Weights of a small GPT-style language model, trained from scratch on English Wikipedia: LayerNorm before each block, a variant of SOAP for these matrices.
Each number is 128 + 32 x the weight over its row's rms, rounded and kept within 0 to 255. Layers, rows and columns count from 0. The size above them is the row's rms in percent of the matrix's.

# layer 3 MLP up, 512x128, rms 0.539, rows 283-335, columns 0-63
size [103  93  87  97  97 102 102  93 101  90 106  93 106  99 101 108 102 102 111 103  88 107  98 100  96  92  92  98  95  95  97  90 106  94 104  95 102 108  90 105  96 102  93 102 101  88 100  97  99  96 103  86  97]
[[152 159 118  86 110  99  98 170 113 184 118 143 133 186  76 104 128 163  72 111 165 122 117  94 176  98 200 193  68 119  96  97 132 144 149 137 172 148  82 126 110  84 184 135 182  94 122  76 134 106 155 143 104 100  97 121  92 167  95 161 113  87 138 156]
 [160 180 160 128  56  67 161 106 116 117 139  96 145 102 122 141 119 135 145 121 162 167 126 221 100 129 190 132 161 147 130 171 106 154 136  81 131 169 125 112 120 128 121 113 157 175 159 118 113  81 191 135 136 126  80 141  96 115  91 120 148 128 125 129]
 [182 112  89 132 112 106 155 109  94 169 138  78 112 146 157 150 170  43 135 136 111 121  69 107  81 167 115 146  84 151 134  79 153 142 148  60 122 100 139 181 117 179 166  82 156 102 154 177  83 132  96 113 147 148 117 123 157 103 131 125 140 147  96 107]
 [138 164  84 145 160 192 155 141 116 112 135 111 117 166 150  60 133 116 166 101 107  89 164 124  78 137  79 148 130  96 107 161 125  72 131 108 100 157 174 178 167 130 138 107 139  57 123 162  79  93 102 170 106 106 134 157 179 170 109 182 140 132 144 126]
 [139 149  82 132 124 177 129 140 138 122 123  61 104 120 105 136 157 162 123 158 142 125  96  98 115 127 132  86 152 119 102 149 106 123 180 147 123 193 100  76 128 163 174 147 123 130 177 127  87  75 100  84 118 119 118 143 113 166 159 195 159 178  89 116]
 [170 121  39 136 145  89 148  92 106 142 139  94 125 158 152 104  65 181 126 178 112 125 139 159 169 134  71 100  73  95 141 164 105 173 149 102 152 108 147  85 101 152  88 138 150 146 155 197 147 138 162 169 116 136 100 126 131 198 147 148 180 135 106 135]
 [153 136 107  93 108 148  98 142 158 129 132 146  92 133 155 108 181 120  66 106 140  93 166 118 119 111 106 126  57 153  99 132 122 113 110  82 153 170 167 118 164 100  80  78  86 147 120 136  58 112 119  61  85 158 167 188  75 122 116 163 132  88 156  98]
 [126 100 193  59 143 165 133  97 168 138 185 102 144  85  81 128 152 111 162 158 148 130 129 132 110 125 138  67 146 143 129 115 149 179 117 115 105 105 166 205 113  98 102 120  96  74 100  70 116 115 150 171 135 140 166 159 189 159 157  84 120 118 139 135]
 [ 98 128 129  68 116 152 135  86 144 167 112  99 114 124 149 125 160 148 157 103 158 107  30 143 104 103 152 129 154 177 106 160 174 138 119 127 111 117  79 107 133 113 175  99  95 142 123 111 137 143 193 118  92  89 172 139 201 133 140  61  83 131  77 140]
 [125 148 112 175 197 135 128 166 150 114 148  92 192 164 148 162 152 146 139  99 146  64  76 100 105 125  93 138 144  64 107  92 110 161 127  98 159 102 175 147 161 179 178 134 146 187  54  78 196 118 157 155 121 178 126  99 150  79 158 154 161 130 142 101]
 [165 105 166 115 142 106 147 129 110 158 196  95 103 140 127  99  63 157 159  87 102 157 112 116 120 123 109 138 191  94 119 105 120 117 163 126  86 126  76 108  93 107 156 145 170 134 143 174 135 116 105 142 203 148 154 132  87 156  95 187  85  94 131  94]
 [113 115 158 151 185 105 131 106 152 138 213 121 171 159 148 117  89  65 130 134 107 163 125 107  64 126  96 128  92 106 119 100 144 196 163  83 121 136 124 175 138 117 163 141 197 137 138 134 143 158 152 147  87  99 155 157  92 152 128 126 113 130 113 102]
 [ 92 106 142  83 170 152 132  74 126 156 119  95 156 150  89  71 169  79 171 124 122 115 126 158 100 106 118  96 175 124  55 192 100 115 169 158 142 147 213  87 127 109 104 159 124 131 110 147 100 144 151 158 144 145  62 149 114  95 127  86  76 147 187 121]
 [151 201 151 125 156  82 142 128 141 180 122 142 147 133  70 109 123 114 158 160 145 172 137 161 214 102 133 164 123 146  78 115 149  88 117 139 106 105  87 113  97  84 136 135  92 129 171 100  55  60 160 144 135 149 160 181 130 225 125 191 151 163  71 114]
 [103 188 186 163 139 109 121  75  85 148 118 118 136 114  48 106 122 156 125 160 131 106 144 115 186 139  95  90 127 128 131  35 132 151 112 157 129 144  96  98 143 109  89 227  78 121 128  89 193  99 174 127  63 116 106  87 144 113  96 155  95 150 129 144]
 [167 140  92 146 135 122 148 102  92  75 214 132 135  98 163 109 150 123 137 121 102 120 123 102 139 126 109 157 149 106 131  94 141 142 128 118 125 124 142  96 131 111 156 132 116 126  99 110 130 124 166 121 162  99 110 121 190 169  98 190 131 159  97 121]
 [148 144 141 150 160 126 121 147 133  59 124 147 127 119  76  81 119 128 149 118 146 113 126 140 140 145  99  51 124 152  95 156 137  85 108 147 132 129 176  85 163 111 148  99 123 143  63 104 162 147 129  74 166 138  90 120 121 179 119 109  97 162 147 166]
 [179 181 141 157  96 174 114 133 160 137 142  59 150 144 108 119 143 154 146 151 189 143 109 101 177 101 183 111 115 138 131 128  87 117 190 155 159  96 115  97  95  98 127 136 118 140 109  71 160 136 193 101 153 176 148 106 114 115  91 141 121  91  82 103]
 [130 107  80 126 154 144 130 156 134 121 179  55  90 105 182 154 128  82 120 138 108 104 120 104 124  68 162 115  91 145 149 140 146 132 142 112 105  52 110 146  93  98 123 116 137 192  81 110 151 153 121  95 137 113  34 115 160  97  87 136 161  78 122 196]
 [167 111 109 126 127 114 124 132 143  64 119 135 156 193 145 141 131 123 118  90 146 132 122 134 106 170 116  93  97 111 150 134  50 113  96 170  67 126 147 118 133  91  81 150 164 144 124  82  74  61 125 130 116 170 161 148 140 171 143 169 105 109 170 107]
 [110 225 153 156 129 149 106 138 107 119 100 102 120 150 111 151 117  87  81 146 129 107 110 162 127  76 155 192 140 163 228 107  97 112  71  89 109 150 171 123 141  93 115 116 122 114 148 128  98 157 106 120 160  40  93  97 129 141  91 135 121  94 131 143]
 [ 75 179 171 123 132 149 111 171 119 132 116 133 209 113 137 121 143 207 119 112  78 117 151 101 134 102 122 196 130 140  81  77 215 140 102 117 145 114 151 147 182 101 106 146 158 109 141 140 149 143 167 123 128 139 117 118  88  85 139 105 136 149 124 169]
 [141 101  77 151 106 166  95 105 120 179  96 154  62  94 137 134 150 148 143 149 120 102 178 142 107  84 145 151  80 105  56 123 149 133 106  97  88  80 121  66 148 124 133 151 163  82  28 155 129 162 157 112  97  63 148 169 118 163 127 130 194 130 134 127]
 [144 146 136  87 129 160 125  79 141 111 119 152 136 124  89 163  93 126 126 140 135 149 185 139 137 138 108 131 104  78 111 166 144 121 139 172  50 186 220  92 144 181 120 161 123 118 136 172 101 140 160 138 168 141 116 140  28 151 140 143 135 136 148 160]
 [154 129 167  88  82 142 108 147 175 129 161 120  93 157 144  92 130 217 150 177 138 164  80 138 123  90 105  60  77  37 132 102 131 132 186 112 173 137 175 152  77 112 125 109 149 112 170 114 140 202 123 144 135 124 146  83 145 126 173 203 117  64 139 122]
 [143 123 175 109  85  87 190  82 173  76 113 147 118 116 102 143 154  76 114 104 138 115 131 170 145  66  71 131 129 150  78 133 139 104 101 113 120  99 139 148 140  94 131 134 174 188 160 149 155  73  88 166 159 128 161  97 111 118 120 173 205 114 150 128]
 [109 143 124 126 128 119 132 117  87 124 230 133 107 105 122 142 139 134 101 159  94 128 122 145 185 114 115 157 141 167 161 127 103 145  99 151 158  39 152  86 139 156 154 110  94 132 166  90  81 116 159 138  95  67 138 183 159 165 125 124 114 116 133  99]
 [ 51 142 145  60 149 129  99  91 141 109 114 189 102 125  85 122 144 127 136 124 162 170 103 149 117 101 128 112 164 151 107 109 195 175 160 125  91 182 109 174 153 127 114 105 118 123 147 145 189 155 182 122 155 173  79 137 116 166 143 132  80 114  30 112]
 [ 88 141 124 152  97 113 127 113 154 116  99  68 100 163 151  86 151 185 116 104 107 150  89  95 103 166 152 177 116  89  82 122 221 183 132 158 189 157 129 155 127 127 156 127 132 182  78 139 103 149 143 115 143 149 149 116 106 149 106 162 178 202 129  60]
 [116 125  87  60 105 182 100 129 157 112 118  82  45 120 163  80 106 101 177 195 123 161 115  86 177 171 144  98 147 128 102 147 157 128 123 135 153 120 108 132  97 160 120 133 120 127 187 186 148  92 113 183 123 150 124 139 123  96 117 160 123  98 104 173]
 [121  83  99 142 106  99 108  61 128 108 131 122  88 158 193  98 143 113 175 144 169  92 144 107 148 126  98 136 126 121 125 156 165 178 119 137 126  92 143 175 145 162 112 104 161 142 105 126 141 106 166 155  84 122  92 158 124 114 158  67  78 113 120 176]
 [131 139 117 131  87 104 135 150 122 146 156 149 130 103 141  67 134 194 111 131 168 123 109 130 106 140 118 131  74 111 132 114 113 129  79  92 166  94 167 103  81 147 146 101 175 203 134  74 139 134 137 104 110  91 189 107  87 178  94  81  83 165 180  90]
 [138 161 165  54 165 153 144  96 112  56 124 194 127  67  94 157 104 101 146 139 173 119 192 147 190 141 136 120 133 138  90  44 141 126 193 120 121 181 138 139 170 131 119  92  97 146 127 111 121 154 167 122 135 108 178  99 104 118 190 137  94 136 152 115]
 [152 134 155  92 165  98  96 121 102 141 180 125 130 122 142 100 118  88 149 140  97  91 101  90 166 175  85 143 160 187 114 160 187 187 138  83 119 203 141 124 111 149 110 152 178 135 149 115 120 167 153  77  89 114 156 133 130 175 173 136 154 173 158 125]
 [212 155 146 159 127 136 167 161 130 131 114 120 100  97  99 126  97 122 158 112 154 149 164 151 136 135 132 154 129  86 150 188 129 119 112 143 148 179  30 112 122  77 103 120  96  89 145 112 162 147 148  46  97 111  52 152 142 157 175 136 136 111  77 128]
 [ 50 156 138 133 110 162 101 135 122 114 137 130  99 118 149  84 145 152 119 146 174 138 104 162 130 136 127 108  73 165 104 114  98 108 100 155 145 175 128 130 128 136 148 132  85  93 103  94 146 140 108  86 134 161  85 116 168 150  98 127 167  35  50 166]
 [ 80 122 170 100 118 135 134 134 144 210 110 152 157 131 144   7 140 148 135 111  64  84 105  78 149 145 119 110 120 160 124 148 152 121 119 164  60 178  95 110  88 188 163 115 133 127 153  96 106 181 153 147  25 133 173 109 116 146 107  97 111 134 127 126]
 [131 123 112 114 160 127  92 113 149 118 115 148 140 136 110 102  77 119 118 167 152  83  62 130 173 107 144 119 115 125 161 115 200 148 169  64  91 161 152 148 139  97 154 111 112 185  34  97 110 148 172 141 132 129 155 138 194 112 119 132 144 155 157 161]
 [ 94 112  71  80 119 108 127 173 104 128 147 143 103 126  87 136 129 108 142 129  89 212  99 120 144 146 142 151  87 146 133 113 120 141  77 116 104 135  81 137 142 102 116 125 115 154 209  42 161 153 142 132 195 122  84 142 163  75 181 118 189 136  91 135]
 [138 121 168 154 143  98 149 114 144  88 130 141 127  97 127  91 178 113  94 138 122 124  74 152 117 148 156 155 140 109 147 136  96  96 132 126 167 154  88  86 124 104 207 112 137 179 137 101 119 131 132  93 122  97 112 116 159  93 178 134 134  75 124 116]
 [107 163 178 117 155  98 154 138 152  78 106 105 138  67  98 163  95 122 164 139 154 149  85 129 136 103 164 190 102  93  99 127  74 127 107 100 148  96 132 178 138 178 186 119 167 155  89  70 133 128 129 119 114 128 102 125 143 125  74 148 138 138 117 146]
 [108 147 129 114 107 130  83 140 180 182 158 200 143 134 135 127 118 168 136 110 119 145 131 171  74 141 184 137  82 156 104 132 111 188 153 149 120 147 153 162 108 124 121  80 127 109  50 148  92 108 196 144  94  86 128 142 151  87 124 105 170 122 144 141]
 [198 142 135 180 158 111  36 115 222 136 111 110 102 164 154 159 139  57 128 126 175 158 182  91 165  90  96 139 145 135 140 108  67 174 153 142 153 170 147  75  90 130 136 146  91 107 145  89 125 120 146  69 101 173  65 104 162 144 122 113  98 128 144  96]
 [ 93 140  98 111 126 107 112 112  88 185 102 147 161 151 109 132  86 152 163 135 133  57 128  96 153 112 109 169 142 139 131 112 143 125 117  92 208 108 141 102  96 137 107  98 124 144 161 149 149 145 151 123 122 140  74 122 172 149 175  63 175 169 126 188]
 [147 142 128  74 163 138  97 138 104 209 181  89 110 187  85 149 145 139 133 156 102 167 132 117 175  90 133 138 157 131 147 103 142 169 156  83 115 125  75  93 130 148 134 146 175  73  75 110 105 118 125 117 165 108 161 104 102 126 133  97 150 102 128  63]
 [146 197 125 132 138  63 149 128 140  87 192  67 176  98 112 156 157 130 116  87 143 127 132 100 183 124 120 121  94 177 122  67 211 111 139 110 115 145 130 131 141 147 118 191 136 140 169 136 171 151 166 153 168 172 106  52 104 145 143 145 122 120 128 164]
 [139 160  78  88 133 118 112 107 110  66 155 135 149 177 143 101  76 108 139 186 135 144 154 186  95 134 147 118 142 130 120 157 161 127 149  97  83 205 112 104 111  89 151 155  50 141 121 127 114 126 121 158  74 117  99  96 161  88 145 186  87 147 124 155]
 [150 135 131 111  84 151 127 124 128 162 154 186 144 151  73 144 169 148 107 117 187  85 129  52 120 126  92  67  80 176 112 160  58 104 131 110  91 109 143 137 121 169 111 111  87 188 126 141 100 100  95 120 131  73 189 108 138 130  99 215 144 103 175 109]
 [100 130  99 139 130 124 133  89 133  90 122 171 154 149 168 129 132 184 111 162 126 127  93 101  93 126 124  92  74  82 110  75 167 198 149 133  80 152 155 142 115 180 163 155 119 145 175 135 147 120 184 175 178 136 129 111 133  75  90 178 134 107 165 126]
 [153  83 160 120 118 161 141  94  91 138 128 183 208 120 123 158  79 115  75 164 163 187 127 142 125 127 106 121 137 142 125 155 138 136 138 126 140 124  97 118  92 134 143 149 137 114  82 154 168 129 115  97  82  88 221  84 127 145 196  97 140 101 144 205]
 [129 168 149 107 119 132 135 109 134  74 132  93  52 117 167 157 117 153 172 157 107 169 153 157 164  95  81 121 105 113 123 146 127 165 112 117 122 172 119 104 117 163 141 129 147 200 156 152 105 164 107 103 148 174 101  68 166 148 116 121 123 143 105 178]
 [ 81  35 161 160 144 163 150 158  86 216 115 147 127 210 126 112  96 139  92 111 137 145  77 134 125  86 118 123 161 144 128  89 187 165 168 133  56 160 120 130 144 132 161  91 137 114 106 155 160 143 140 136 114  99 140  85  96  95 165 139 139 121 118 110]
 [108 106 139 107  98  88  91 136 165 221 108 153 172 126 131 132  89 133 145 129 130 110 125 124 160 124  62 114 178 119 134 107 103 131 112 166 150  90  91 143 116  73 154 100 138 129 138 172  82 121 195  39 140  98 101 133 189 148 146 154 105 153 134 142]]
# layer 3 MLP down (transposed), 512x128, rms 0.522, rows 283-334, columns 0-63
size [108 102  90  98 104 110 104 102  95  93  96  87 112  98  96  87 106  99  94  95  92  94 105 101 105 110  88 103 105  93  93 101 110  99 102 105  99 100  97  97  91  93  96  99 116  94  99 108  95 106 105 104]
[[116 114 122 110 137 159  89 145 117 168 129  96 109  92 161 166 120 177  95 117 144 135 147 102 162 114 150  91 108 121 117 105 136 165 134 139 101 117  93 144 165 109 109 135  79 179 107 135 138 178  96 168 104 110 132 132 148 153 141 116 133 101 181  98]
 [ 32 135 218 115 143 149 162 155  95 165 100 142  82 114 108 108 145  89 126 132 140 139 100 152 130 144 137 111 169  82 113  85 123 120  41  59 141  88 143 122 167 123 186 137 194 129 133 107 156 114 177 138 109 103 127 111 209 147 156 100 152 174 132 122]
 [144 107 119 199  73 148 164 143 117 135  97 141 132 134 167 169 174 101 146 114 150  94  92 122 123 161 152  71  62 127 174  67 115  89 112 148 123 159 151 184 152 174 116 151 131  96 142 113 112 120 113 130 138 136 175 128 106 115 123 132 171 125 150 148]
 [ 77 109 142 152 120  91 105 164  90 149 175 144 179 103  81 148 107  91 111 118 148 153  88  95 143 116 144 128 140 162 152 100 140 138 154 157 111 126 101  88 152 118 128 133 107 159 107 116 159  64 188 131  98 164 134 141 113 124 172  81 125 114 158  94]
 [165  38 120 146 190 122 129 163 109 132 169 156 128  87 134 181 100  88  82 114 130 123 110 141  90 125 101 123 174 143  80  94 145 124 145 133 104 161 155  93 173 105 193 123 140 102 144 110 144 142 195 175 111 166 113 153 155 181 124 141  41 139 134  77]
 [120 135 146 121 134  97 140 153 154  70 113  85 188 120 119 116 102  70 125 102  99  95  98 105 143 125 126  68 153  72 156 153 101 107 110 144 107 114 110 124 205 150 207 102 151 138  80 160 141 104  77 136 112  78 122 135 169 185 131 125 104 150 120 123]
 [102 119 137 106 130 101 167  90 123 134 146 147 176 113 164 191  90 106 168 120 117 167 139 124 103 140 122  92 134 178 138 134 157 124 165 110 190  71 113 130 121 115 223 211 135 112 148 108 158 124 122 188 116 101 131 134  56 141 118 132  76 186 130  88]
 [101 169 142  94  80 142 165 144  68 143 148 138 131 101 146 116 184  94 189 152 136 118 108  76  81 132 121 189 185 157 126 115 156 113 156  81 128 107  93 117 109 127 154 177 124 196 178 207 137  68  77 181 150 140 176 120 163  69 137  98 132  71  90 146]
 [133 112 182 159 142 157  94 101  98 100 209 130 112 160  94 104 106 153 139 143 136 106 152  99 171 125 158 131  46 114 102 188 153 110 195 145 127 157 196 119 115 102  78 174 112 154 102 129  98 116 103 110 122 142 137  39  84 132 177 144 109 141 165 131]
 [116  91 136 167 141 172 148  92 175  91 103 170 114 133 124 113  91 103 165  72  68 139 173 159 129 178 107  99 192 104 110 161  89  72 161  75 153 115 167 151 134 179 143 157 137 138 201 140 110 153  79 167 103 118 156 161  92 164 122 122  88 142 106 121]
 [100  88  95  90 118 186 103 129 163 165 134 129 170 102 149  70 116 106 119  81 160 132 127 107 149 152  97 163 148 159 158 112  97 134 124 146 176  71 154  74 115 137  59 160 106 147 134 115  68 131 103 125  86 126  95 111  87 121 134 101 183 143 105 128]
 [164 116 135 109 147 119  99 176 162 128 116 166 120  89 124 142 120 186 107 136 145  72 149 135 171 132 135 135 147 179 203 142  45 105  98 179 176 137 123 105 148 154 121 179 120 102  87 203 111  94 128 104 115 123 112  94 131  89  98 133 176 111  88 108]
 [178 119 101 141  66 132 127  95 117 132 128 167 118  92 138  87 212 151  77 133 112 153 111 140 150 171 144 149 118 156 134 165 122 114 134 119 121 138  80 152 180 225  96  85 145 122 116 165 101 184 111 117 183  98 134 139 136  88 135 142 100 101 186  64]
 [103  93 176 131 174 128 167 162 144 145 138 174  59 148 149 161 118 120 148 188 127 165  82  68 145 178 177  94 103 142 101 130 192  90 104 153 100 139  64 131 191 103 172 120 189 136 160 160 135 115 133 134 133 167 178 175 132 165  96 117 117  82 119  87]
 [179 116  64  99 151 137 150 147 177 108 198  83 101  96 153  75 177 200 101 136  30 109  90 111 150 128 140 168 123  95 143 104 121 149  73 161 148 174 171 111 107 143 156  88 139 176 124 102  58 129 107 114 162 141 101  69 175 111 109 118 143 211 121 167]
 [118  85 101 211  95 123  98 173 154 158  65 146 143 159 116 119  86 144 121 106 171 141  50  92 129 109 158 152  99 131 161 168 159  91 120 107 107 132  73 127 107 113 150 144 193 126  95  80  96  67  96 143 116 162  86 182 125  92 114 122 111 172 129 155]
 [111 166 118 143 242 163 139 104 125 136 125  96 144 130  98 117 122  95 158 141 115  94 157 101 123  87  96 135  93 127 188 108 134 142  83 149  88 134 129 161  61 103 162 147  82 119 124 158 158  97 164 154 137 118 147 147 156 140 120 115 104  95  97 181]
 [117 122 102 142 113 108 104 125 126  83 176 155 149 157 116  79 158 147 129  70 176 186  89  66 128 166 138 120  90  54  91 132 118 101  93 134 115 124 186 104 124 111 157 120 164 143  96 118 147 157 106  83 118 171 117 114 100 135 115 102 135 109 187 194]
 [ 40  88 129 147 110 124  80 131 147  61 177 154  67  36 158 148 143  98 105 135 121 159 109 125 148 154 159  98 152 147 149 110 152 156 165 124 141 130 117 112 169 141 154 171  80 107 143 164 124 196 155 112 121 129  68 153  80 114 142 145 180  91 161 134]
 [133 171 207 128 114 165 145 133 135 161 131  87 187  76 159 218 153 144  64 117 161 114 129 126 172 106  87 123  95 163 135 101 185 100 115 176 168 142 131 121 127 134 146 104 164 154 141 170 151 146  88  89 190  69  70 126 129 105 142 100 134 154  71 126]
 [110 108 111  98 144  98 150 128 121 152 163 163 179 120 161 134 138 179 141 114 126 104 185 109 142 164 116 116 141 110 108 143 152  67 173 148 119 127 175 129 131 145 193 132 129  84  77 132 177  93 138  98 122 132 180 118 101 136 179  87  75 225  72  74]
 [127 110 107 130 100  96 139  84 120 109 149 105 110 135 155 186 153  37 124 117 162 166 148 102 121 122 100 135  88 138 164 140  97 136 135 161 114 108 132  67 107 108 125 120  68 168 151 109 137 170  77 126 129 128 102 147 191 182 184 132 167 211 155 119]
 [131 161 138 186 187 104 149  78 145 109 128 113 100 116 127 106 114 133 114 126 157 158 154  98 228 133 139 143 157 114  79 104 162 154 121  53 147 162 129 178 129 157 145  94 132 144 132 126 145 127 132 112 109 154 138 121 118  99 175  85  86 128  95 188]
 [178 119 105  97 138 160 103 122 116 127 134 171 161 144 141  59 164 153 164 110 156  67 123 120 118 149 111 170 135 151 162 166 112 107 141  80 156 138 110 101 104 167 176 166 116 168  65 129  60 142 147  92 156 121 163 116 103 146  92 108 168 190 131 155]
 [ 86  90 139 143 107 104 120  95  90 100 125 147  99 157 139 139 158 117 109  87 156 166 161 139 190  99 175 169 128 146 150 202 150  84 129  67 120 152 141 119 100 130  88  99 124 166 139  82 120 143  94 156  95 134 134 177  88  84 130 117 149 164 140  85]
 [ 84 105 136 134 131  71 138 147 135 130 124 111 165 106 130 153 150 107 130  68 158 128 221 172 185 127 137 112 130 147  89 144 128 120 133 115  92 117 118 105 101 145 137 147 221 120 137 128 184 104 139  98 114 137 127  91 106 175 161 171 176 119 130 115]
 [181 127 148 123 154 108  66 114 172 115 102 122  84 111 172 122  78 165 113 157 165 136 158 110 124 184 138  78 162  78 164 151 110  96 152 137 103 121 202 130  91 103 153 106  87 154  93  77 110  77  97 177 100  98 170 109 127  81 134 134 129 168  91  80]
 [ 97  88 121  55  89 111 118 107 101 132 157 138  79 104 103  73 131 134 124 148 136 118 130 106 153  73  99 169 103 158 138 124 109 129 151 162 149 109 191 111 119  93  39 116  71 110 104 106  89 121 141 103 148 117 148 129 108 171 150 201 193 137  75  87]
 [141  98 116  82 111  51 127 145 173 121 119 177  93  85 141 117 135  69  79 101 143 138  99 101 133 172 144 112 139 118  75 155 115 159 121  96 152 118 116 196 142 127 110 152 120 201 151 139 150  51 133 154  57 123 113 128 167 117 130 107 118 150  88 154]
 [103 110 144 135 202  82 156 149 222 125 147 146 115 153 101 112  94  92 162 115 103  99 148 151 139 109 121 158 121 184 167 151  94 155 149 113 146 160 166  94 139 118 130 119 154 134 205  92 127 133 182  83 156 162 155 100  94 109 130 157 154 125  99  78]
 [105 118 100 101 139  55 164 192 157  94 146 136 119 129  97 151 113 161 136 121 156 104  59  93 130 113 146 131 144 107  67 160 124  67 136 126 149  96 174 121 174 160 132 137 184 124 169 126 134  90  96 142 162 115  93  83 100 170 172 105 114 146 126 112]
 [ 95 110 153 176 140  88 134 142 146 105  79 177 119 143 136 184 127 133 148  95 172 146 128 155 156 157 109 164 118 122 108 101  78 106  78 122 139  98 154  89  80 128  87 119 105 153 141 120 128 166 156 168 116 122 165 103  25 165 133 104 196 172  75  87]
 [ 76 172 111 135 105 143 117 109 114 172  81 122  93 102 107 133 132 105 124 129  68  96 105 169 129 151 128  72 130 118 157  90 166 122 151 140 148 172  27 128 124 146 130 196 152 119 108 100 104 162 123  78 149  38 113 175  86 131 144 157  77  57 146 167]
 [138 111 115 129  76 128 106 115 137  75  95 178 148 113 142 159 147 145 104  74 106 126  92 105 180 201 157  88 167  95 113 142 152 103 145 106  50 133  89 178  78 120 147 126 155 123 107 157 112 138 116 143 101 113 142 127 116 172 145 139 143 136 166 168]
 [ 19 164 186 114 119 140 192 135  95 125 187  98  97 132 170 114 136  94  93 210 136 165  87  83  56 124  79  90 165 139 123 140  86 105 161 119 108  95 204 108 195 157 147 128 152 120 118 141  88 113  78 140 140 137 136 154 105 117 161  89  83 153 126 122]
 [106  95 127 133 160  87 180 140  97 125 113 117 159  82 143 137 162 130 114  58 172 119 119 138 121 152  98 119 167  87 104 197  93 136  91 119 182  83 132 150 156 153 124 154 131 113 177 134 202 148 127 150 106  81 114  75 126 116 135 144 107 165 154 141]
 [ 99 149 116 145 147 133  69 121 131 163 143  77 102 136  96 126 234  72 102 103 110 109 165 145 157 101 203  75 122 155 169 104 135 144 120 123 152 154 122 104  95 125 139 100 165 145 109 115 174 167 119  92 166 114 106  85 121 146 144 171 163  83 128 109]
 [105 172 108 135 113 135 136  83 112 111 160 203 155 141 133 205 135 101 154  65  96 134 119 167  96 121 125 161 181 117 148 128 109 158 146 157 119 117 138  83 104 105 119 202  95 112 144  69 157  74 124 170 170 100 104 106 111 140 145 146 139  97 124  84]
 [220 172 158  85 145 123 121 154 180 160 101 136  89 146  97 160 157 120  89 134 154  71 148 107 137  86 121  51  93 168 119 143 107 130 139 134  90 175 110 123 155 153 161 101  99 108 131 172 146 125 151  50 125  98  71 137 169  99 107 147 206 119 130 135]
 [137 108 123 119 135 109  71 159 110 136  73 107 205 183  87 140 131  85  80  78 151 136 107 162  85 163  74 107  93 164 166 130 128 134 120 191 104 136  91 111 129 158 115 132 168 107  91 143  91 108 113 116 127 158 159 151 180 120 144 152 131  64 144 164]
 [119  83 123 169 133 143 123 173 110 124 169 120 184  56 203 149 112 146 151 134  94 107 175 127 121 173 206 118 102 103  74 112 127 184 131 125 113 111 157  79  94 190 175 180 176 105  91 136 122 165 146 144 155 156 146  92 132 157 186 100 112  99  93  94]
 [ 97 133 127 146 170  85 133 146  95 124 134 106 146  73  91 144 100 109 184 143 143  91  94 188 176 100  75  77 118 110 157 139  58 109 141 166  92 130 204  62 174 133 161 171 107 150 109  61 143  79 143  95 157 199 109  76 162  45 186  51 125 117  96 185]
 [103  53  89 162 155 109 131 174 170 134 145  98 106  95 164 153  78 120 132 111  97 143 119 107 118 112 201 142 106 113 142 137 163  93  93  64 117 149 179  93 155 175 166 163 173 146 126 168 124 125 123 161 106 146 118 144 134 138 142 130 145 159 154 107]
 [104 122 204 127 157 137  79 183 137 114 125  78 110 125 111 186 166  93 199 157 152 139 161 253  93  73 141 138 147 116 162  77 120 118 161 132 123 211 116 130 137 107 117 101 129 124 134 113 124 151 164  94 150 136 148 170  86 169 126 163 168 126 162  86]
 [141 153  82 129  92 140 126 147 194 164  99 110 103 124  99 135 157 126  83 112  94 109 173 149  88 140 129  77 109 146 140 143 101 110 121 117 129  83 122 136 106 169 103 129 186 125 138 124  80  96 145 103  95 117 123  42 185 132 119 127 170  99  89 121]
 [128 110  58 123 147 142  56 131 108  88 136 143 102 100 127 155 129 111 159 133 184 119 148 123 150 122  89 173 146  73 134 154 106 116 138 107 105 113 157  74  60 179 163 177 135 162 118 182 126 131 124 158 131 159 124 149 152  59  99 160 125 151 121 181]
 [155 113 148 130 150 126 107 106 163 151  84 117 151  89 100  69 105 137  87  48 104 175 127 115 139 136 111 124  99  38 171  95 134 144 131  97 163 174 170  94 133 113 203 139  99  82 136 164 168  97 126 189 168  72 130 160  93 140 104  96 183 146 113 160]
 [117 108 137 157 188 169 156 101 119 149 149  79 151 106 146  59 142  56 122 124 132 114 153 182 168 101  90 134  90 165 133 135  77 150 131  87 144  97 104 101  86 145 124 162 150 117 133  83 134 189 127 125  92  87  85 122 107 149 137 121 127 156 143  76]
 [121  91  88 156 136 146  76 146  66 163 158 155 106 114 126 106 134 133 185  99 122 147  96 165 160 110 129 112 183 148  99 127 171 129  83 195 142 132 129  92 127 128  67 137 102 124  74 167  85 126 103 149 157 130 161 108 122 112 115 125 145 132 141 120]
 [ 89  94 123 130 141  69 130 133 130  78 144 133  74 114 130 163  93 106 110 149 102 163  98  66 132 178 136 144 126 137 162 184 151  90 110 124 117 163 124 104  79 149  68 121 160  96 156 130 100 108 143 103 148 104 110 141 105 125 117 130 148 107  40 148]
 [ 98 130 126 145 109 126  69  95 119 131  77 146  97  98 131 133  98 126 152 181 111 151 153 120  98 158  57 116 129 144 138 117 163  90 136 124 123 123  78  87 101  79 155 147 148  23 117 102 128 155 140 140 129  64 101  38  70  95 146 161  82 102  88 135]
 [108 145 106 142 141 134 158  90 113 145 104  87 128 113 135 158 124 104 192  93 180 128 180 143  97 131 148 124 124 153  79 157  83 179 145 116 117  58 111 124  70 127 117 190 125 214 159 133 115 138  94  84  99 171  87 128 202 112 156  78 139 172 107 158]]